{
  "tie_embeddings": false,
  "init_std_qkv": 0.0236,
  "steps": 9551
}
Each number is 200 + 20 x the weight over its row's rms, rounded and kept within 0 to 999. Layers, rows and columns count from 0. The size before them is the row's rms in percent of the matrix's.

# layer 2 MLP up, 1024x256, rms 0.42, rows 837-908, columns 128-159
105,174,238,198,214,186,190,197,206,203,221,173,181,192,198,231,164,202,209,179,227,215,210,194,210,167,172,175,225,192,166,213,200
104,179,197,195,195,174,245,197,202,188,213,226,189,202,197,181,207,191,225,162,187,223,229,217,205,215,211,228,182,188,229,193,166
104,175,195,217,192,163,203,227,205,209,210,196,202,204,191,223,187,195,238,155,201,210,199,220,210,206,212,216,199,204,192,170,193
093,204,173,187,216,178,228,204,209,193,199,249,207,182,194,160,190,196,182,209,201,182,219,215,187,154,227,216,179,178,178,202,200
102,225,174,208,176,174,188,227,171,191,207,205,193,230,170,213,215,167,216,222,213,189,214,226,211,210,202,178,173,221,170,200,188
094,168,204,201,202,220,185,230,175,165,209,223,239,185,217,217,230,204,188,170,189,191,181,210,172,204,226,213,190,207,223,203,205
103,174,173,194,207,221,185,204,201,199,202,192,222,188,201,191,163,199,180,227,187,188,191,200,200,163,237,178,194,187,231,166,179
095,224,194,181,164,247,210,209,191,190,208,165,220,192,214,221,203,197,171,186,194,227,209,214,205,181,219,226,168,207,172,242,196
096,193,230,180,199,187,216,209,186,200,197,196,217,165,182,203,193,203,188,212,162,199,180,212,192,201,179,204,191,236,209,214,211
109,223,220,222,193,176,194,179,208,179,219,187,249,181,186,184,224,161,181,217,176,190,200,181,201,223,171,194,171,229,201,199,185
100,189,198,201,219,219,222,212,175,193,188,194,159,201,196,191,230,202,196,168,204,248,157,174,189,176,184,170,185,211,170,193,198
099,191,188,205,208,188,228,170,217,167,206,159,235,222,201,207,198,209,247,207,219,203,200,226,209,193,198,206,211,197,166,187,200
098,186,210,213,214,186,220,202,195,198,215,199,179,171,224,200,220,186,182,180,205,196,211,177,198,200,239,215,178,206,151,200,214
099,232,217,196,188,225,170,209,204,163,227,209,187,174,183,170,190,172,188,183,198,170,210,218,176,186,186,199,204,201,199,194,208
102,177,177,160,176,148,210,240,177,198,218,189,214,181,217,228,189,183,217,188,191,181,213,201,193,210,200,227,203,167,184,202,211
097,168,214,234,179,212,196,183,204,222,202,216,191,178,184,188,240,166,199,187,210,146,208,194,208,205,189,173,184,216,235,216,195
096,159,182,205,237,256,209,199,174,159,222,149,172,207,184,204,199,166,205,181,229,191,207,173,169,192,204,176,210,221,207,207,243
103,199,200,211,244,197,202,202,201,194,171,205,178,198,205,209,243,222,218,183,183,219,197,163,172,194,192,207,188,163,184,212,190
099,185,199,159,188,192,183,196,162,167,193,191,217,233,205,212,218,177,209,197,240,200,171,169,156,195,210,174,193,164,242,163,225
092,214,209,251,182,224,184,214,225,212,237,185,184,193,199,185,174,167,181,202,201,211,182,219,205,197,231,195,196,214,176,214,198
097,180,185,178,200,194,191,210,192,197,209,204,196,219,202,188,214,208,196,169,198,150,219,181,185,203,201,191,213,211,212,174,191
102,243,215,196,193,166,195,223,224,231,182,198,199,214,198,196,168,203,227,209,209,205,231,227,182,202,195,156,228,218,202,216,214
097,206,182,185,169,184,213,189,175,206,192,206,235,175,217,224,197,180,184,191,232,163,204,219,236,210,195,198,178,209,229,207,234
100,200,217,228,202,213,247,186,197,216,141,219,206,203,207,166,202,209,202,188,234,178,164,170,184,190,182,200,177,208,218,186,187
099,227,218,206,204,193,207,168,194,206,158,215,208,173,169,193,194,172,256,246,163,213,212,180,188,159,221,214,207,224,192,187,176
094,178,194,193,200,202,196,219,180,194,214,207,230,211,187,166,183,196,216,188,225,218,143,185,236,204,204,198,181,171,187,194,197
097,214,216,204,147,196,213,227,164,191,161,214,189,229,168,205,191,190,228,203,203,226,169,216,188,175,208,140,204,194,169,211,176
096,202,190,191,183,206,203,207,201,192,224,231,228,197,204,202,170,170,178,241,222,190,221,191,244,219,199,223,210,231,193,187,199
109,224,198,201,190,205,186,215,201,214,234,201,183,191,188,223,196,181,233,183,162,210,185,184,244,197,182,210,183,188,195,205,185
099,205,177,204,180,202,187,202,212,190,189,185,198,206,195,193,191,174,163,217,173,222,217,164,200,221,211,216,201,199,197,220,217
103,191,196,178,206,193,182,212,203,218,182,257,207,197,193,206,197,238,221,219,199,202,188,239,245,216,201,240,179,202,227,179,198
104,209,186,189,213,209,209,208,209,201,190,212,201,210,230,216,167,166,188,202,184,199,218,226,183,178,222,168,198,171,200,190,202
100,200,176,216,180,223,216,171,277,159,227,175,223,187,236,203,204,204,185,213,187,179,209,171,189,186,207,207,195,172,195,218,193
099,246,169,213,236,176,211,195,217,187,220,194,155,206,224,198,192,209,192,222,196,176,198,195,220,210,214,188,203,197,199,199,210
095,177,199,197,234,195,234,231,196,215,197,223,222,204,208,189,191,167,210,178,216,197,220,202,193,176,182,210,190,203,203,151,199
098,216,192,221,183,185,204,186,208,199,196,195,200,219,172,207,197,227,228,185,225,212,187,157,176,191,216,199,186,221,214,196,193
090,182,206,215,169,194,224,194,207,234,240,209,180,168,237,189,197,197,195,165,192,191,205,166,205,181,165,180,204,191,190,163,172
103,171,186,221,194,220,187,182,155,213,218,222,183,213,211,204,218,208,210,172,202,212,237,198,183,201,226,190,205,231,165,225,207
100,223,205,233,183,192,214,206,186,195,183,163,200,196,214,204,166,176,182,202,201,209,206,206,227,220,176,188,244,195,214,219,225
100,197,189,181,225,208,197,191,245,198,194,230,150,186,224,173,227,232,217,214,220,201,191,176,227,185,209,181,188,220,194,195,271
102,220,170,198,248,204,197,202,183,218,189,214,211,218,229,204,180,199,185,182,190,210,208,227,223,214,228,210,206,165,174,190,218
097,223,215,205,184,189,164,178,223,199,209,139,207,190,207,212,185,242,193,166,211,182,200,201,207,214,178,180,235,212,205,173,195
096,212,192,207,258,222,196,185,236,186,231,183,198,216,183,206,230,164,164,187,219,210,183,173,194,172,182,180,161,236,176,185,201
104,197,210,205,234,173,204,200,210,168,205,204,195,199,223,211,221,187,230,168,182,219,205,200,201,224,187,232,202,188,198,208,175
097,219,213,190,201,192,218,199,203,212,189,201,193,224,200,208,207,194,178,218,171,204,163,191,206,212,187,215,174,227,224,191,176
098,211,231,193,225,178,216,173,200,214,183,223,185,154,209,216,204,180,197,214,203,194,206,202,229,231,237,205,188,211,225,199,212
091,210,185,168,197,204,183,204,167,210,187,195,211,221,199,186,201,207,231,158,226,187,174,185,206,163,200,218,215,179,219,178,207
103,183,224,199,205,189,225,141,185,209,191,185,181,178,228,185,165,213,182,222,203,226,233,203,170,197,211,206,207,144,239,186,223
097,189,202,209,182,203,213,192,199,162,185,223,219,162,197,223,193,195,178,198,225,186,188,188,248,173,208,207,204,203,180,189,180
100,200,179,222,189,195,205,175,196,202,209,183,232,234,199,201,204,180,189,213,201,211,205,187,191,215,200,211,171,173,176,168,198
102,214,186,189,206,225,227,182,209,194,191,182,183,212,193,189,205,201,171,196,226,215,205,184,179,218,201,204,185,220,213,182,204
107,207,172,210,187,205,196,199,194,215,228,226,152,235,199,206,252,250,180,214,240,210,219,188,206,205,198,178,196,179,215,224,212
099,180,193,222,194,186,197,211,166,212,214,213,169,225,188,208,175,208,181,159,199,199,142,153,213,207,200,207,168,220,207,215,181
094,184,174,182,242,205,201,186,197,206,188,214,204,242,161,216,228,210,219,223,203,193,219,252,202,211,174,164,195,185,222,199,172
091,254,183,200,196,216,198,184,192,220,197,196,191,188,225,173,206,191,213,178,208,213,196,217,208,211,224,204,169,208,215,178,217
100,175,200,231,206,188,191,186,154,210,197,260,240,232,221,182,168,183,222,230,199,202,182,195,223,206,178,164,193,166,204,199,180
108,197,139,207,201,189,191,222,193,195,207,203,211,216,215,258,173,198,192,227,189,236,204,175,186,197,174,208,218,202,251,170,191
099,192,213,173,209,195,198,186,171,206,190,176,235,254,179,209,205,177,203,216,206,169,182,200,202,220,181,195,187,175,174,186,183
098,183,214,184,176,215,201,193,193,197,186,206,203,192,184,167,243,185,215,237,169,159,218,224,229,253,188,198,219,182,198,187,175
105,182,177,208,219,205,201,174,232,199,187,182,227,220,183,208,200,223,206,212,185,227,214,162,131,211,224,229,216,203,190,220,206
101,220,180,232,186,197,230,254,209,201,161,201,152,207,222,187,182,203,191,232,192,202,182,203,186,217,191,186,175,221,214,206,205
103,203,208,213,215,219,214,220,221,239,202,229,199,181,206,192,242,200,193,176,185,211,227,209,234,226,232,246,212,173,186,222,192
101,246,191,187,223,213,195,190,150,178,202,203,200,171,213,217,216,190,218,194,185,194,233,165,212,185,160,219,229,227,196,180,201
106,149,226,200,189,201,212,212,213,198,213,180,209,193,185,200,179,226,211,224,211,198,212,197,200,204,199,201,195,193,212,213,239
101,182,211,225,177,230,215,205,203,190,212,210,168,240,190,164,230,161,186,194,207,212,194,210,213,211,198,180,195,229,214,171,232
104,186,173,166,192,208,195,216,207,225,209,214,184,197,209,203,177,177,219,179,207,178,177,231,209,192,217,126,194,204,176,199,206
101,192,205,182,214,202,168,190,208,230,206,171,135,232,177,200,223,227,217,172,178,193,187,236,189,208,234,209,194,175,172,180,194
100,220,216,201,222,208,185,214,185,202,196,242,219,179,195,177,235,172,208,234,205,195,211,197,208,159,179,188,202,206,214,206,229
101,206,182,197,213,226,198,207,188,202,190,188,195,188,221,223,163,186,188,176,216,240,204,229,211,237,216,212,260,190,199,216,216
100,208,207,202,207,211,184,231,199,204,244,163,207,193,212,230,179,213,184,212,216,226,204,192,200,203,201,210,207,203,217,172,206
102,186,188,196,231,211,216,214,201,185,193,178,161,193,189,217,236,207,212,201,150,197,203,193,206,201,198,175,227,211,193,209,221
105,187,173,227,216,200,211,225,194,195,211,210,159,183,213,189,231,198,177,201,158,217,169,197,225,196,211,226,197,219,192,196,214
# layer 2 MLP down (transposed), 1024x256, rms 0.197, rows 837-907, columns 128-159
100,222,198,232,191,198,213,223,207,180,179,212,181,255,177,176,199,196,154,207,205,194,246,189,213,221,207,183,211,201,230,209,187
106,198,198,218,229,220,210,236,212,174,177,134,218,194,203,176,182,194,224,187,190,209,154,211,219,189,219,207,213,191,225,212,230
102,216,206,197,179,214,202,168,202,180,201,183,204,202,246,203,202,200,173,188,181,192,209,220,186,173,227,220,202,164,188,201,199
099,207,189,219,177,190,201,206,189,203,174,205,204,211,210,170,194,184,198,186,215,208,214,208,221,219,224,213,226,184,157,201,242
105,192,165,206,178,168,218,199,207,202,199,197,206,208,204,198,217,185,211,192,221,177,197,191,266,220,233,183,205,207,170,193,226
098,208,196,210,198,230,184,215,199,216,212,217,165,189,212,248,183,193,219,201,209,195,203,207,201,196,196,193,228,189,207,231,182
103,190,194,210,231,194,214,221,223,204,254,238,193,176,180,183,213,191,153,191,196,195,203,160,192,197,192,201,190,222,239,198,241
097,205,189,150,205,186,204,204,237,193,191,197,172,224,218,200,197,193,202,244,193,210,216,183,201,170,208,205,224,196,219,237,192
094,194,192,198,198,210,199,185,210,203,165,211,200,197,159,230,222,221,153,221,194,216,228,207,205,156,197,211,171,231,219,183,186
108,205,174,204,172,216,188,194,208,186,196,178,194,217,195,210,188,224,201,187,147,227,206,212,205,194,192,204,208,209,213,187,207
104,218,178,212,162,195,227,172,226,206,214,167,200,210,232,203,197,204,198,196,253,192,205,189,220,147,181,194,238,226,195,187,226
097,201,210,209,197,199,206,199,216,165,184,173,187,219,171,250,141,182,220,170,230,182,201,177,219,210,209,206,239,195,193,206,221
098,213,198,179,168,217,203,178,199,217,199,200,209,189,167,228,199,212,178,177,178,177,222,190,194,229,224,219,196,230,213,224,187
099,165,209,196,193,215,217,207,178,223,167,201,191,173,214,195,188,234,186,223,227,198,244,166,207,195,191,198,185,217,172,190,222
102,193,192,208,232,238,195,188,186,203,228,228,171,185,193,163,173,223,209,199,207,184,261,181,165,183,201,240,158,184,238,200,201
104,220,199,241,219,193,164,189,199,190,226,190,188,195,233,202,228,186,187,192,198,199,197,199,198,228,202,224,176,171,189,256,197
100,177,204,204,179,197,202,192,197,202,197,227,191,203,216,166,221,203,190,180,200,163,201,188,168,184,195,219,215,195,174,225,213
100,173,197,205,211,223,234,201,181,201,173,231,158,207,217,208,251,199,185,177,237,222,183,185,219,221,160,215,194,274,230,204,215
097,192,215,199,192,224,190,220,171,173,207,191,181,212,203,218,193,206,203,202,192,240,214,156,201,172,216,212,216,194,196,212,164
095,218,169,229,206,199,144,229,197,213,217,196,204,189,183,208,194,194,198,198,228,189,195,228,195,243,184,177,215,198,239,211,199
096,183,199,216,206,177,238,199,221,217,201,246,223,189,197,212,223,190,166,165,207,206,216,220,229,180,192,207,224,216,207,160,212
106,202,188,195,216,170,193,203,195,199,183,213,200,196,187,184,192,212,209,156,225,231,224,234,217,234,204,228,219,216,207,218,215
096,234,201,221,169,217,226,219,215,202,215,179,191,144,204,226,197,205,219,198,228,199,194,201,193,164,207,204,221,211,242,161,191
100,221,203,221,211,185,202,200,194,206,172,221,222,218,207,168,192,198,192,212,188,209,200,212,202,176,214,197,191,187,185,209,202
101,229,210,229,235,214,196,202,249,187,192,193,244,158,176,170,208,186,171,207,170,214,190,169,179,228,222,205,183,190,202,162,217
098,212,195,170,180,223,171,214,176,231,211,211,220,216,177,218,199,195,197,195,183,191,180,244,182,209,170,163,227,217,238,175,213
098,211,168,224,205,171,207,221,212,230,193,240,186,183,206,198,205,199,221,220,228,168,243,197,226,177,232,216,173,185,207,212,184
103,226,229,191,181,208,231,157,173,218,187,201,257,203,192,186,217,184,176,168,204,227,188,190,207,187,231,196,211,187,213,210,205
110,181,183,186,193,204,243,209,197,190,205,223,233,227,196,154,210,219,173,155,201,243,222,205,222,228,210,219,213,193,212,174,178
099,206,181,216,194,212,230,180,219,187,195,179,174,211,199,205,208,216,212,198,173,177,144,215,211,243,178,225,222,221,213,176,206
098,200,222,195,210,232,218,227,176,228,230,181,184,213,205,217,175,229,192,189,218,173,215,201,193,216,175,181,199,190,186,199,227
102,150,212,212,223,223,165,163,167,193,212,245,168,191,231,185,178,213,187,241,182,182,191,225,200,230,160,196,189,217,197,218,253
102,198,229,178,194,207,180,202,211,189,161,164,210,215,221,215,226,192,202,197,194,202,239,203,210,157,224,199,184,228,212,202,211
104,196,206,171,219,212,213,207,175,190,186,175,213,180,178,237,170,187,211,208,176,218,210,245,205,185,234,209,199,179,182,206,185
098,226,199,216,191,172,201,213,225,188,215,189,195,229,192,182,208,217,244,158,212,187,193,164,203,172,213,229,190,188,213,193,220
103,214,232,195,151,160,231,189,204,192,193,154,193,228,205,211,178,206,214,178,196,236,208,172,215,142,195,188,188,219,217,204,214
092,197,198,199,178,221,196,209,179,189,231,192,190,194,169,191,215,214,227,190,218,175,226,200,215,229,175,185,195,220,176,209,149
103,171,212,243,212,211,224,183,183,233,240,164,220,210,224,152,195,200,163,178,179,190,184,183,205,174,199,200,238,223,221,195,206
100,160,191,199,204,208,183,202,226,223,193,190,241,162,227,165,173,213,177,177,192,186,211,223,210,200,205,177,180,184,220,183,174
098,212,185,218,215,208,242,210,197,218,185,175,162,224,182,208,202,188,164,218,158,219,237,194,214,213,203,207,179,181,216,219,220
101,157,207,198,196,177,229,239,233,198,228,214,220,196,197,204,210,197,227,180,213,186,199,194,203,194,194,176,128,264,201,192,202
097,190,238,175,221,155,210,205,193,208,247,178,184,224,199,198,190,208,211,170,225,215,215,206,197,198,205,216,172,205,233,186,203
101,197,191,207,193,153,183,201,191,189,211,218,198,192,181,207,160,159,181,218,211,209,222,154,208,186,198,187,183,189,174,196,190
103,210,221,189,150,201,167,202,203,164,221,201,208,181,207,191,183,228,208,207,203,200,209,203,186,216,191,215,190,214,198,192,186
095,203,195,213,144,205,184,182,204,207,226,198,224,201,188,172,208,205,245,226,183,170,173,239,220,197,210,197,206,218,206,207,225
095,220,224,161,234,185,195,234,217,206,207,175,166,223,208,196,186,204,181,198,209,183,156,200,188,156,191,166,207,196,208,220,215
099,202,210,188,218,196,171,203,220,213,194,199,165,171,205,193,221,203,175,232,163,184,236,182,215,194,200,169,182,198,204,200,205
099,191,174,191,220,199,226,228,182,159,184,193,201,175,182,231,193,212,200,213,190,179,225,209,206,204,208,204,171,232,188,190,204
099,201,207,185,213,192,195,205,239,183,186,181,199,224,218,219,175,220,188,204,169,195,205,236,205,179,191,211,228,222,188,199,150
100,203,170,203,212,189,217,207,178,178,157,229,187,183,192,199,227,206,203,215,215,218,204,168,207,201,216,167,225,214,205,213,182
098,189,198,193,192,154,161,195,212,183,198,202,225,177,213,207,196,222,172,172,202,200,213,219,174,202,173,144,200,189,192,239,222
106,222,229,228,219,202,177,183,167,195,227,182,203,222,219,251,161,225,242,192,217,193,211,165,212,181,191,215,166,187,226,209,206
093,196,202,198,208,170,210,198,200,185,190,190,165,228,208,220,208,191,207,206,190,180,227,192,232,185,207,192,239,176,219,207,185
095,196,200,209,186,201,205,201,184,159,232,224,206,164,224,165,205,213,197,208,189,231,200,223,173,161,165,197,199,242,208,167,209
099,211,213,188,222,181,164,171,216,213,185,183,230,201,202,219,185,226,210,179,239,213,216,174,179,197,201,216,176,206,227,184,202
099,234,207,172,199,206,172,190,215,213,165,196,198,172,192,205,180,196,216,156,227,203,215,200,229,234,214,201,189,213,242,213,182
102,212,185,192,198,213,185,223,201,208,239,211,173,221,203,200,184,199,189,221,220,176,171,210,191,210,192,216,186,190,223,206,203
097,199,178,204,197,187,208,230,201,212,188,223,223,168,175,202,186,213,221,235,188,206,212,199,188,180,163,210,143,180,213,209,194
099,186,218,210,211,236,212,197,185,177,196,231,223,163,181,185,208,216,231,207,201,224,180,154,189,201,228,196,186,171,228,191,184
103,216,184,229,205,208,181,162,210,160,203,235,204,179,172,190,191,239,198,190,225,181,193,177,197,213,218,230,230,205,200,192,225
102,247,198,183,203,178,195,203,189,198,191,196,168,187,198,202,202,215,215,191,208,233,225,249,215,218,204,213,206,164,215,204,204
100,199,218,188,160,185,190,213,211,218,187,210,195,182,216,203,245,200,224,208,192,205,173,222,190,206,193,176,198,203,192,226,204
102,198,178,228,213,175,232,190,180,219,232,230,199,184,167,238,200,195,202,195,169,186,185,229,200,207,183,240,167,220,245,182,205
101,211,194,198,192,180,191,191,178,179,171,214,196,204,173,233,195,192,205,210,217,231,176,217,181,204,193,241,173,226,223,192,180
101,197,162,159,206,206,165,197,206,164,164,224,193,201,181,216,200,186,246,181,205,196,186,166,203,200,230,185,183,199,214,218,198
102,196,217,240,196,217,186,197,188,229,218,166,172,172,211,192,209,182,235,206,229,199,204,215,205,233,242,164,203,212,223,198,197
100,237,223,220,201,202,191,182,240,199,183,211,179,209,204,216,227,206,219,198,203,188,220,220,198,187,208,229,198,188,194,207,194
100,179,161,185,189,183,222,192,153,231,194,200,202,191,210,178,170,186,233,188,214,193,185,195,229,196,209,216,225,223,197,172,215
098,227,192,237,237,192,249,194,175,205,195,177,188,197,213,223,160,201,189,188,220,205,200,227,226,203,186,211,225,195,203,195,248
099,267,203,184,194,181,225,183,207,222,216,184,215,205,185,239,190,218,218,215,192,164,229,205,178,175,160,206,223,190,215,195,213
103,189,172,180,185,188,234,202,211,162,191,192,188,209,216,208,190,215,187,207,189,226,213,199,170,207,217,204,186,165,206,214,216
# layer 2 MLP gate, 1024x256, rms 0.388, rows 838-908, columns 128-159
101,194,209,208,201,232,172,173,221,215,228,225,203,189,164,224,201,202,201,192,205,193,208,181,171,188,206,174,194,200,158,189,247
102,217,225,206,197,160,217,164,195,181,225,196,216,205,168,228,215,208,195,221,201,236,172,184,210,194,199,224,211,229,206,207,219
099,181,201,182,200,223,148,224,209,207,192,191,208,223,200,164,179,183,197,242,177,192,199,234,190,201,243,221,202,206,173,207,255
100,232,210,216,209,228,200,171,211,237,224,205,200,164,208,211,191,201,179,218,185,220,171,156,187,181,197,234,202,179,223,165,191
098,208,206,185,217,233,145,220,190,213,222,182,190,187,221,242,214,210,141,223,151,193,182,200,202,185,211,200,169,170,204,200,213
102,169,197,227,209,214,222,190,224,187,174,171,194,183,189,195,178,200,201,222,169,187,192,229,224,222,202,245,185,166,198,236,221
097,236,183,168,196,198,218,199,183,217,171,195,195,220,169,204,188,201,207,207,193,160,176,210,195,164,213,187,220,142,184,172,180
100,199,176,181,202,209,189,236,227,208,199,192,220,177,200,205,227,225,171,208,173,171,177,207,220,157,199,206,198,181,179,194,200
102,189,217,188,183,198,219,214,242,205,200,178,190,191,199,226,226,149,158,182,180,206,173,143,183,202,226,211,221,194,186,210,228
102,192,202,227,203,186,173,207,206,180,233,225,162,180,194,173,204,173,211,206,235,228,167,169,180,183,204,201,202,193,190,220,176
095,222,222,196,232,223,203,220,202,162,192,194,180,203,198,223,148,227,217,192,182,227,204,181,171,200,198,199,186,194,210,188,174
099,225,190,216,183,188,207,215,226,171,201,222,206,220,208,174,187,201,171,180,188,192,222,227,231,180,205,218,200,190,237,223,209
101,225,177,202,185,198,150,210,247,191,204,187,224,205,151,189,170,204,209,206,207,221,184,183,202,206,225,219,201,192,167,177,191
099,192,219,217,196,188,215,195,209,177,244,200,176,222,189,218,193,195,223,197,202,233,226,220,233,202,185,230,205,205,216,203,172
100,213,184,175,206,206,204,179,211,161,234,184,197,223,217,211,176,193,217,205,206,209,199,214,170,196,177,195,212,174,190,144,197
097,189,211,230,204,212,207,174,159,195,197,223,223,199,188,191,203,214,187,182,162,198,223,134,234,203,226,178,210,193,174,207,176
100,205,153,218,198,195,199,186,175,175,200,192,201,195,191,255,215,186,211,203,186,213,175,213,236,178,211,237,160,175,206,214,183
102,166,246,201,175,183,182,162,189,185,207,256,194,178,187,204,203,225,210,201,184,211,235,227,221,184,187,233,189,226,199,197,188
097,218,193,244,204,188,204,195,215,200,209,120,177,239,200,190,141,171,188,199,191,179,171,210,200,202,210,191,226,239,198,186,230
097,191,208,188,177,202,201,160,206,161,235,203,219,197,202,192,173,166,200,200,203,192,199,198,201,172,193,196,202,171,176,202,194
108,205,199,225,195,182,219,174,195,198,196,203,220,197,198,190,245,195,185,188,230,201,200,183,222,196,192,197,208,202,178,173,222
096,196,190,193,200,190,212,200,210,215,182,193,224,207,193,212,227,186,197,223,171,182,198,180,198,219,165,180,188,199,187,196,214
101,205,214,215,166,185,164,187,218,186,191,161,187,172,195,175,208,174,208,214,202,187,208,214,215,232,209,173,219,215,156,188,172
099,198,185,203,186,188,215,173,211,196,216,157,203,213,223,195,192,225,179,172,196,206,195,194,206,188,167,183,214,180,209,229,188
097,153,171,177,196,201,139,194,205,197,198,211,226,228,175,188,230,209,235,165,187,247,171,201,205,213,203,222,204,198,193,204,199
102,220,159,196,197,206,229,183,199,194,221,209,177,201,176,209,193,182,214,195,222,183,206,178,169,210,194,203,188,221,222,193,199
092,215,160,190,167,196,195,200,193,199,190,195,224,174,224,208,185,212,201,229,206,208,183,216,229,190,221,205,200,182,191,193,229
104,218,191,176,235,216,153,220,220,202,217,219,189,214,198,205,200,187,190,206,210,161,180,219,211,168,240,206,211,204,166,154,207
097,237,241,150,212,193,184,206,242,224,180,200,207,186,193,210,198,214,193,194,199,227,227,200,177,206,207,196,194,184,185,192,217
097,187,177,179,180,198,197,223,199,187,187,162,201,201,181,221,188,182,212,200,179,219,194,204,200,201,228,192,209,205,213,195,167
097,168,179,193,216,221,224,183,194,212,206,215,178,201,216,207,192,212,176,200,207,213,190,179,209,157,193,208,211,199,237,175,226
101,200,193,196,217,198,207,183,184,206,189,187,205,181,199,230,209,185,170,184,198,228,179,211,198,188,195,216,216,186,212,174,188
102,236,202,234,249,168,204,218,225,198,181,209,196,208,182,203,226,241,175,215,219,218,227,172,214,217,198,180,206,174,189,205,185
100,211,205,209,147,174,144,177,216,214,245,189,171,175,213,196,157,225,185,216,199,207,195,193,202,184,221,180,241,199,235,202,174
102,208,173,237,210,211,192,202,155,205,220,251,182,241,190,222,209,235,189,232,167,177,209,183,226,192,198,213,209,205,215,198,185
099,159,218,229,193,217,232,206,190,220,205,234,221,191,182,192,205,190,207,198,210,222,221,239,220,189,231,189,154,181,197,212,192
095,249,199,203,214,211,199,226,182,214,179,170,191,234,176,215,215,191,224,236,197,214,204,172,192,206,175,197,209,174,217,207,232
102,211,183,199,195,199,198,200,214,179,210,190,196,216,202,171,148,195,208,201,152,179,223,215,192,185,239,168,191,214,208,229,201
099,217,173,209,213,180,199,172,190,183,216,180,240,193,167,203,166,225,188,207,200,219,207,201,189,201,201,205,191,226,195,180,212
106,181,208,241,209,197,184,202,183,212,218,192,161,210,182,207,156,185,180,181,181,170,187,202,219,187,251,177,221,178,198,204,219
093,223,204,213,235,215,196,176,181,188,202,203,201,214,174,205,204,182,204,225,167,194,177,228,198,184,224,194,186,195,215,205,220
102,204,202,207,186,228,188,218,178,219,235,183,193,187,172,191,218,230,183,187,193,201,208,266,148,193,218,212,226,185,215,208,157
099,236,195,205,246,178,209,172,189,157,216,195,208,188,245,211,178,190,197,184,188,232,220,199,203,216,203,195,232,198,195,231,167
097,179,218,196,211,203,184,211,263,199,200,214,189,204,195,194,199,201,194,169,240,172,197,210,158,183,207,203,216,196,238,176,202
100,194,186,236,183,211,213,218,217,199,212,165,206,184,187,173,172,164,213,227,184,186,203,184,186,191,195,218,191,194,239,169,211
095,236,254,209,189,197,208,201,189,205,234,199,171,204,208,211,196,191,241,187,172,185,190,206,212,241,204,214,223,191,204,240,210
104,181,205,175,250,222,209,194,203,171,191,212,171,233,223,169,181,209,210,186,178,206,202,206,170,216,197,202,230,240,166,204,204
093,183,189,196,188,193,197,196,156,198,201,160,205,232,229,190,216,191,209,167,183,186,196,202,189,184,207,202,174,185,200,198,177
098,205,208,170,187,213,207,230,215,220,215,215,197,202,178,194,163,198,235,175,181,202,186,218,250,200,192,201,189,253,215,210,216
104,213,238,206,191,175,194,186,205,195,202,200,171,187,188,206,213,214,232,211,179,194,165,168,218,202,171,210,194,182,209,177,227
106,207,187,208,191,216,196,187,209,214,232,214,176,247,192,206,201,207,167,201,206,214,201,204,205,190,221,229,185,185,185,203,207
098,197,213,181,203,240,200,238,171,193,218,186,223,206,207,196,202,224,164,191,205,231,208,210,198,194,194,230,218,165,205,206,204
097,182,155,200,190,171,155,188,203,203,216,191,217,181,166,217,189,153,184,229,218,182,222,194,196,190,183,205,220,227,204,213,150
104,232,213,186,193,210,194,202,231,227,197,234,238,177,205,205,204,205,225,194,232,191,203,228,173,217,214,213,162,211,193,194,210
102,216,211,194,199,182,227,195,214,207,179,183,193,162,189,188,179,167,163,209,197,189,193,182,219,195,223,190,208,191,228,228,214
104,173,219,202,176,212,228,199,189,192,196,166,180,218,218,201,199,212,172,174,253,200,184,198,190,138,198,213,211,212,204,230,192
097,197,181,186,195,229,202,186,209,201,240,206,193,184,207,186,209,182,202,234,236,213,177,216,200,197,209,169,223,139,201,210,223
105,192,167,193,179,220,216,203,187,218,185,220,187,192,188,207,229,212,178,224,195,175,210,198,199,204,228,201,207,236,206,206,203
107,191,190,208,177,243,192,211,188,210,201,205,214,166,204,221,179,215,232,215,181,181,184,205,181,205,210,191,200,176,191,216,191
097,228,190,217,192,148,178,177,235,179,191,184,212,216,161,211,205,195,195,210,191,195,202,201,222,205,187,198,208,184,205,194,200
096,210,198,236,184,197,195,170,197,197,185,202,186,201,180,221,205,209,170,191,208,199,221,196,165,190,193,194,215,258,207,219,188
101,214,209,242,187,214,207,195,196,198,209,169,198,215,180,196,202,172,182,215,172,188,204,173,180,207,204,228,209,196,214,214,170
100,195,186,170,205,190,226,183,226,196,195,237,220,176,201,191,213,196,208,202,206,213,197,182,195,200,205,220,227,218,203,197,211
107,185,202,240,209,199,190,158,219,206,196,184,197,204,186,189,192,209,194,203,201,204,198,220,229,148,174,176,168,175,169,192,221
100,214,212,177,220,224,223,224,215,192,192,210,171,195,217,195,174,204,181,190,218,176,243,239,202,201,206,177,227,234,171,212,227
099,246,215,186,221,222,207,227,187,206,217,189,197,197,197,223,206,189,187,195,163,193,226,206,193,193,196,156,187,191,163,210,172
106,227,189,191,218,196,206,217,210,179,207,215,218,186,193,232,198,191,192,204,220,213,209,237,203,196,170,202,220,203,195,200,201
097,204,171,211,206,206,186,185,246,196,181,190,210,212,200,221,217,197,198,166,173,174,195,192,186,160,202,207,168,182,201,173,211
098,177,205,182,198,223,182,206,218,206,211,210,189,183,154,232,189,229,240,184,221,206,196,192,209,189,194,237,221,205,210,189,232
098,195,246,224,173,204,211,217,205,208,204,170,203,208,248,229,203,210,225,198,191,180,207,215,226,224,203,204,191,191,234,213,175
102,172,198,178,199,174,222,209,195,214,211,181,188,219,186,228,243,205,194,207,165,201,196,250,217,213,191,208,191,202,201,177,191